config.yaml
num_key_value_heads: 2
norm_place: "pre"
rope_fraction: 1.0
attn_scale: 0.0884
tie_word_embeddings: false
init_std_qkv: 0.0375
learning_rate: 0.00553
lr_mult_o: 3.0
lr_mult_down: 1.5
beta1: 0.95
schedule: "wsd"
decay_shape: "linear"
batch_tokens: [65536, 131072, 196608]
max_seq_len: 1024
train_tokens: 944000000
Each number is 128 + 32 x the weight over its row's rms, rounded and kept within 0 to 255. Layers, rows and columns count from 0. Numbers have three digits each. The size before them is the row's rms in percent of the matrix's.

# up: layer 3 MLP up, 704x256, rms 0.15, rows 21-51, columns 192-255
# down: layer 3 MLP down (transposed), 704x256, rms 0.126, rows 21-51, columns 192-255
# gate: layer 3 MLP gate, 704x256, rms 0.15, rows 22-52, columns 192-255
up21 100:156113127090113138082066095105155171144094145093072113069122092129130095124159105117116116133156120115111038154117145096188145108140055125144135085153089119167134128134144168065119118126144150
down21 105:162114135138163147034097139110115115158098189135109147126139065081136107205129086121056053082164087164109059084112130100121119089160104098104148099103051074128099127146165167113147175177159121
gate22 096:036107125089163149125172080168187106155107115117137154159085101153152127130162088123129124136113098152123131107092064093168132172162079136172080085133114091156126136092159115114068147160189137
up22 099:140072119128096147182149142173108194141092148079118139130131135111128151179133147165128190090172142140082119137111103143173102111139110121215109123147121097175129113124124110172087137159187131
down22 090:134058114109144145127156135109166107095164118175115097148148127089141093130095109166153127116083122194188124138127121176168095133158117154164130144145095114101099172121140130055142100113135104
gate23 104:119134138166092213065083113109133160135147166177075071088167150166160136179125101117151165098171115121089132137193033169086119090078185111116112130150145123105133104092075161152080103079181160
up23 102:128167129109111127149093157111135111132126140085086159142062124135093113126148184132107156136131140119152134141117142182147160167111177131114107135080111152115094126148119136157120128154119112
down23 107:175166089189124094187150132163140083149121217145135152107128148134085175118126161162114164184163086127154113137130094097109106133156174163157086135090158178132107153124172098092167132207168169
gate24 090:143077098153077174123141071124043122131137079202058163124104105083138128123175155118156104072158108177135147112097150122058134162113109147105111078165165146114103128079153148136102139150111153
up24 101:150103139159127190143158114147060108098112143230095113132129162086125094136183170105083035136112142090100087123146178093122132176099162150141097127160161107095113154149166156102119150105143126
down24 095:151182192065177139137127160142144145144095150133187111093145128104080151183127074122120096115087165097067136131117111198163139146136152166155101147093100125153208146188140115108163127142147160
gate25 104:097040118164171172191087086111123124136115135145107126150099082143112178097123168102189098106119106064080124142102152102160129077121077152134071099122110128198041091138097142119087166190181178
up25 104:200182156178170171130141216187116126121143114081185145129155152057097099092157087164129180128158090134170137120115160145105176170119159151148179093114141103112169111104062118135099165092202108
down25 096:131097177143092143172091130136099170099150139093148181123155132150169093112128134126099112158133101093188106070159145124132116136134109206139136100170057113135129176110077070152136145069124143
gate26 104:117167139121080118098157164115100111137110106143083128107102119156100166138140115086133180128128088165125130156134141150117109126080121190120152153150077162082160102141139136174160162156122084
up26 093:106102139154137124119128138122038097130099177164139142138126105136145139167144177126115092154132033157185127160093149133107116051113124138152135150132117118090114119236116148160121145130162099
down26 098:154111156124152118121128169093181137132121110130106111151145117122164185070122134086146141112173099111188141123126094144135143127161079157109164089163164180197139154066124127115068103185174148
gate27 100:195121157183107125110071131201192104125142134105201095114168092091115191118101140154175154148117060091155191145166149117092078180132134089106161073146123060132141118151116145139117168134109125
up27 095:103110172129125205155234129132167094145077136168118114167157152183119129138118211119141138071165081146074110158086115149069129156149132165143212166175140112134099128190108106151079144126131163
down27 105:156086089175103155161163125181143101125188159169133091164137047163093103123110156106171183066141149118137135133112137155062145113133130137139163043099165101155111131117133156123109133117134140
gate28 104:105110112099136122127113170128113100102155136157164102084148084152105139146134175180150151136131132129112091153133089169122142148115088124156170181117077087100065120108141121191189136175149191
up28 107:129130088089083119189112140151127116146126113089124080172123144134130103097109178155164140097118142166053113149116147150107140143155153150091068150134103152121189181110163107073144087111112102
down28 110:142117080119134140130135139086118110145088108107136114094140165092080110082161148103135169155149166132169058151144133140143124144122070177127030159102156072118093152108142147171117159094092078
gate29 101:146116161123088104162064138057076140082174152150091084173119144157140109047111119086166136157118156104123089170139187124126127089108087107126119121115151150150110121125095159103136121177056133
up29 102:094108144147233068133128129109103157114120141117155125118097156174091118120126126135135113188182180139175138135141106113127150100177164113099117112064125136123148155108115132147141100081080156
down29 102:159112072124165133161157117168102057116106113125095094154101144148094151135151094106135163172136118107143108137106061089121136108128137123088104171105154103119189129175157068124128122082139109
gate30 105:111135117156120124116126167152111084118159148102137081124148100095122161116183068137137100173141121143155127109154182132126174121088111151203219126164139130081130127071141152090130069115134134
up30 106:129135189181135071127097086151149118100142080131134140072132174153085125105129180113154096115144192062087096103145079101124146075185163172101117158169114079112082143088138107164155142064131103
down30 102:157098126138111153090142106133084088186146152135137140184112147137074148099147116146186073169110158163118162087116128161132090127083124132111133112130158147105203173160152152079146126114135067
gate31 103:136095146070123105129109109114146153119107103138154130101125199185109170143102122052145111096111154079133141120126148115124111123195111152189124081096109148123182176157140118127131060131129142
up31 109:131121146164178124099138125147143091122096183079162123151123124148107116079117143184154150099102119159113144158131097144120125118102122097115154151177100132146166081136127158137159107145148075
down31 111:063170066088085143104115141179129186151165154137151141156109148090090188066164135167133089162151081127078114146138090110139060141127115140100108185122140179134143099172080153163148177120140107
gate32 100:131086192148113153120121114151090127112138130186098104133079130148164136150177097112173124185161104106107162153086115143126109135100131116111168092134117104148118111073202153126131077163146170
up32 100:091106106112167175207098149115208184086131159191075142184153108138039115129114178098132165083070181143120118146089126104111171070161109131111113179144125168134099117153117117188087105107050111
down32 104:116133136150087123112094128041094174054156108159139115097143103186165033128133163181161092114076150063159156121093153144167098163168118159122147134177096103159101151121185140170109180155134098
gate33 092:132060111166152123109091115135130163146164136103170171150110173137098088153113113113111134152131073136113064144160106087083092124138175116113101114139089073130093046121072092136099127091120148
up33 093:125125112127105142117065159104155136092109104179116144149148144107060090100107209146125071077135111059136091097114096195084137153112159112090107130157152157135105125150167107150208150138124124
down33 098:121085115141064132096129141114137148130229136128147184130123125129059139111073141155153128131158145107168123133156115142139113143123154122092124135090139122138104128122158091152147155112166120
gate34 101:178095148078165121126110095142132141118135141104129145144080108140157068102080144163093125142110123119103120115152154138146110180097115110091074122131159147108112114164119149153126110097117152
up34 099:140128103098116135116056126109164147107140167176102215141077103192181067081101119170112111075078078115172128159127167112086101108063089138080126152124152174148103160120168101152115112121109155
down34 100:134118059104067113161167156120158159179194165131162152139118088187180087106126171101144133176161154105114098169155113128129108096132103153117100098119150074113101136125161076131132107141123197
gate35 099:105169188143128126150145144147161185138090169125108166143171071087147132149134120144070119124115135137093090096188139079062133134143130078122088132142131215172116147116060118115193108080119129
up35 093:163156157143105107097135191109159179115183132176139134127141180135197156176154152181146112132141109108160108079086139124153149207103092152101105144106046128167157084082136096116126144138152159
down35 097:135138139132130082190112068111138110148094129155074154174098138143098142072154139128088171099088148084158113170122130132127102104113112168106130162132119131102127144149093155127161133144135090
gate36 096:112119174128082118131145110141153172134167132120175153088139103114151147117133164153155088176122115149156125118167135180125133112144067103172141100142086073088124066015137083133116156159146175
up36 099:087124111082101162175160162097136169109139188164111119145073106137135148158190138199180155104131136077038074148147137140120188177112108142151187135092101136129170156116158144146189091108143089
down36 101:134089171144072145132141140126078092160117075116162129175149177132123142141136097124115151101087159156099070119108171089114099155099196134159148090072102129220123181135106117179122092112101128
gate37 104:112157145134134161119069143121149106117080157129104135143134099112113153132168100094147121099061102081138174078097200075146110085168128105095133111067094141190167097158087196079154106114114145
up37 106:105164112130162110147075093201065138148155115156070136125162104106169153117139086156122185169115050117113123121087119167167068187120110108130148113122107115097160091155154090149113091174089185
down37 106:150102122113184117092145086147112161142147176179094146075085171128115088184105141131134144145169135172135112166135120101064156139095092124137091170147152116121113100154119128197088146112171138
gate38 095:140141214189196040102114121129112129124139150106141155151175152101135156113100106144131190160152130157138093149167119106115146186105094106107215114125131106152109087093105150106101116094151117
up38 094:111152105127106143152092147132121149137134090183094104157113117145148111170163095102112083080149128081180156059104138147156087101105113132161087110124092132113166182159206101121176140168100155
down38 093:045163098084158102100111141148131178183138151138164085187101100125132098129174143109138144112146229157181152099117110082146083094098091140148141110116100123116092171140172091144160099132141190
gate39 103:117131099150150126156115124145090188114082130137178097127108167225137094138183123127102104085139124116074123092097102147111118165144105186180095131112145069058121082099101101110116128114160144
up39 101:116131117073144105186185116110115114115058134124166198156087120172096154132170092206147136123151127130114179097155025142139121105105135141122129120120143152142119155165145087130079104116109157
down39 105:112118074111117105149139182208128084097090098150119153165132121100129092120151117057114098144136127071172137118144087085143095119140157117137152136121106105076118118111101152141127086165176138
gate40 094:093158117086145124112132104129137208153147116099120159103113095174172130067045109118159103138121153135090151082106153227112178085086089097134110136138057173147165027086131156175122178109152130
up40 093:153178158167104135130129056153094118142177183154124136154154129093099102107089157130110154098077071114178110167179196140105135174082058117123067121142144124085161072094094097132037154049121150
down40 102:119147174099158098102136160125179144131145106132129131090089167052129209150110152123144142143153090147107158079130129136172125096131186094120144077137045117129121156124105156102166090132095093
gate41 103:164144160100158102110108127128188191140157097098120124131117140127136121146165150155123120141144122090157172086148087114095106115071175127154116101111163128160101198114139155125113072133117124
up41 109:159111117175106141152089153158134180155139158145168133062128119120172110106133138112074145112128120103142128122139081111155135193149162137162113129166103163170112181210066172142120131103133106
down41 109:097140213107126141142141153120104168091109106112102126138073154136111111112053102166160112088159088110063140121182137103117129096154151142132100135096120163089076165036097196069134142133103163
gate42 100:115152111157141154191093137140075170081103158091120133146157072094161109119070108118116080124173108067109119123097123124095147134091137104220153104156137138143127150179142160156140121099096120
up42 097:056131097143105132178149124129173128149151112124092130129117124107124135105123124115157169134084078135093069073129119157149129074116114159193157058165074163192127138143120118131135132116126177
down42 102:136179135140109051123113122167102134174131207141078105132119168162151101161154124117174129127138101085155154107155144094113138077181083120118135112183154133084065138127124097144127128124188101
gate43 101:133148133153128152169073149142118155081119123083105124110118123092158132181158166126183144141120185237045165131130114114129122177104140154144080163145139139149054103140144141117176126069085119
up43 104:050112154096109189107132121095120108176134159188132082138089142136192080168112139135189124149160148100108113134114138118131157160110131189093148158090126141136142074118137145102130187155181118
down43 102:126129159105186118198115192126059157126126107169132054114130155137145165153123159129085092141139119114126097125105137100138165116152219118156109066140149091095169104069168081171168133211143155
gate44 101:137141119167173109076143171128101166125142073199153137087127193112114141141128110123105132130165121154116109116116101118163180134174100220143131099139141130130096138145151128131110072113146185
up44 099:122169128211105097155091160148153106109107150151182134089082153158039118157154126157154167144108124094136126153138141181102185135131073144118135098147108111140153111094115103151138077096155074
down44 104:144125144175153115090128205103155122098149173112162207138145129106109124156105091111110108128112162100151130124110101119091164121114080092187123098081161189131140153133199136166109095095117125
gate45 103:125160089143176131118162172076095111099198142174106104123110064116096050125162163079042136187121156172096095129130148093144147132067155142053110137085090090163148107125121160107146117078072161
up45 100:158121186090121194176067112139147113116135172139157165099142102217141177189066115152126129137141156089095164135073193140140131088088144136103096154127102131133136129153113117159162103111104142
down45 101:204153100098127156077136119075135151102090083121157116174138133178122140111159156134091117078108103139185130105128125137171119164149136116135104135093185221108155122099114130136187092149095085
gate46 102:145182171121122141106082107124190120204105145101128163086112111156079118153131098110150141088099137128129144173160123138122085137123083151064147066092175134073107145104200139198153111133177114
up46 099:091171168147166135110125116133175161118148145113180104120150163126148099162128077101112141083098174098145126143080142093168135131150098135113191142124104155090097138164141180102167126099185168
down46 100:166157114150091082110130183118141125133088118168106142120172083137101076132129122146129116158190087168050142106160146186158123140130168147145138115142075098145188168150126104094097142104051094
gate47 100:178108150088117094123127120057103152159104161138091094105137107136134059148161122140202118164133143104126086090063155107127197143119114136152171157138126106123133133167091116170121173085141164
up47 101:051110172113141081172144087154099096072094116132150144082163143143142146092159134144132064065098091086128137093113173100123155175132098108079137119119105123123147130132127104158120181047113160
down47 096:146077209115160087159106125106131128146121118164135117124149167130130098098161144158150151165149100075123161160148139075091130135087117125152073115109143105095123099147111126141042133211114169
gate48 102:147133099070076156112113048101132146182133125110116123177156174127074093168128096140106164182161121112159129121078187137136106132142135060130088112118159112100084126144145082100134140144145174
up48 107:108128165101116111103135086162142131123160094232155159136148147159165206136123160138137130175161126091170192057126148158158092113127155156104148125152162074161091073110097160123076049104152116
down48 102:116113101091128127118129060111131187112161147110128122156115142179099139173125112165121130133136124144149177138064129134150093150139191113145098140128138093111092151107139129148153069137110116
gate49 097:131067147123138089138061083182140160131136179090036113075126079107161115132136177087113153117123176113149172125129167096205114104175139123125066129096112170159098125123157143136135128144128133
up49 094:134143153100171145147142148172104091119136133175190124209160159105101154123167166165143180089153104148152108107100087164118161190044101080193151119106160104122099159137071144226133131195128087
down49 099:175108114116093129141095137089123167130140159099065113128159079140155152114111102121101148082115124078133105163130167095136067083157170146165116101127191153189065131113179112100156093113077138
gate50 102:107112047165163100112166181160095103152107132115141143104168126134134161152106145126112132150134136159103093120135111151159144223127124080136134123081105093135207118147107077175145186129151075
up50 096:169119160145109080123141129101119132101024109103164120113144124141123114216184133146148075145162131114153139084117126078146167107115133113173121153108105133142139100131139150108138124070123155
down50 098:126083086141190110076133112133116106124144149147091126075115175114077153033054135083141214118120131128076100179210163146068166209087130148101098154152125105172160115152104127146125133130105109
gate51 090:197140108165106139172118144159118182108125123125109154150115093155116136093139089141133164133172152141117174211129197170177078097145168163160146112163098146100122128132116184137140081108231096
up51 090:183078172088105168112133153081150087119128101164132160157166121157078129177113116145125135132083135111112096157058106127123069096111054165120151215122146126107136134129092093127105123114137120
down51 098:089148118127119072126185098111155121113070172136044127142099126075192101139150122089101127132131101107122156069150071157143118121106163134139178100140126099154106146131115124069123134158127185
gate52 105:135100108139136100109067151113127127177158141135133054109166125106118164140067102145123095174137166110145141151093092188121202106153143095119114218075169159104193104089124109176140096179136128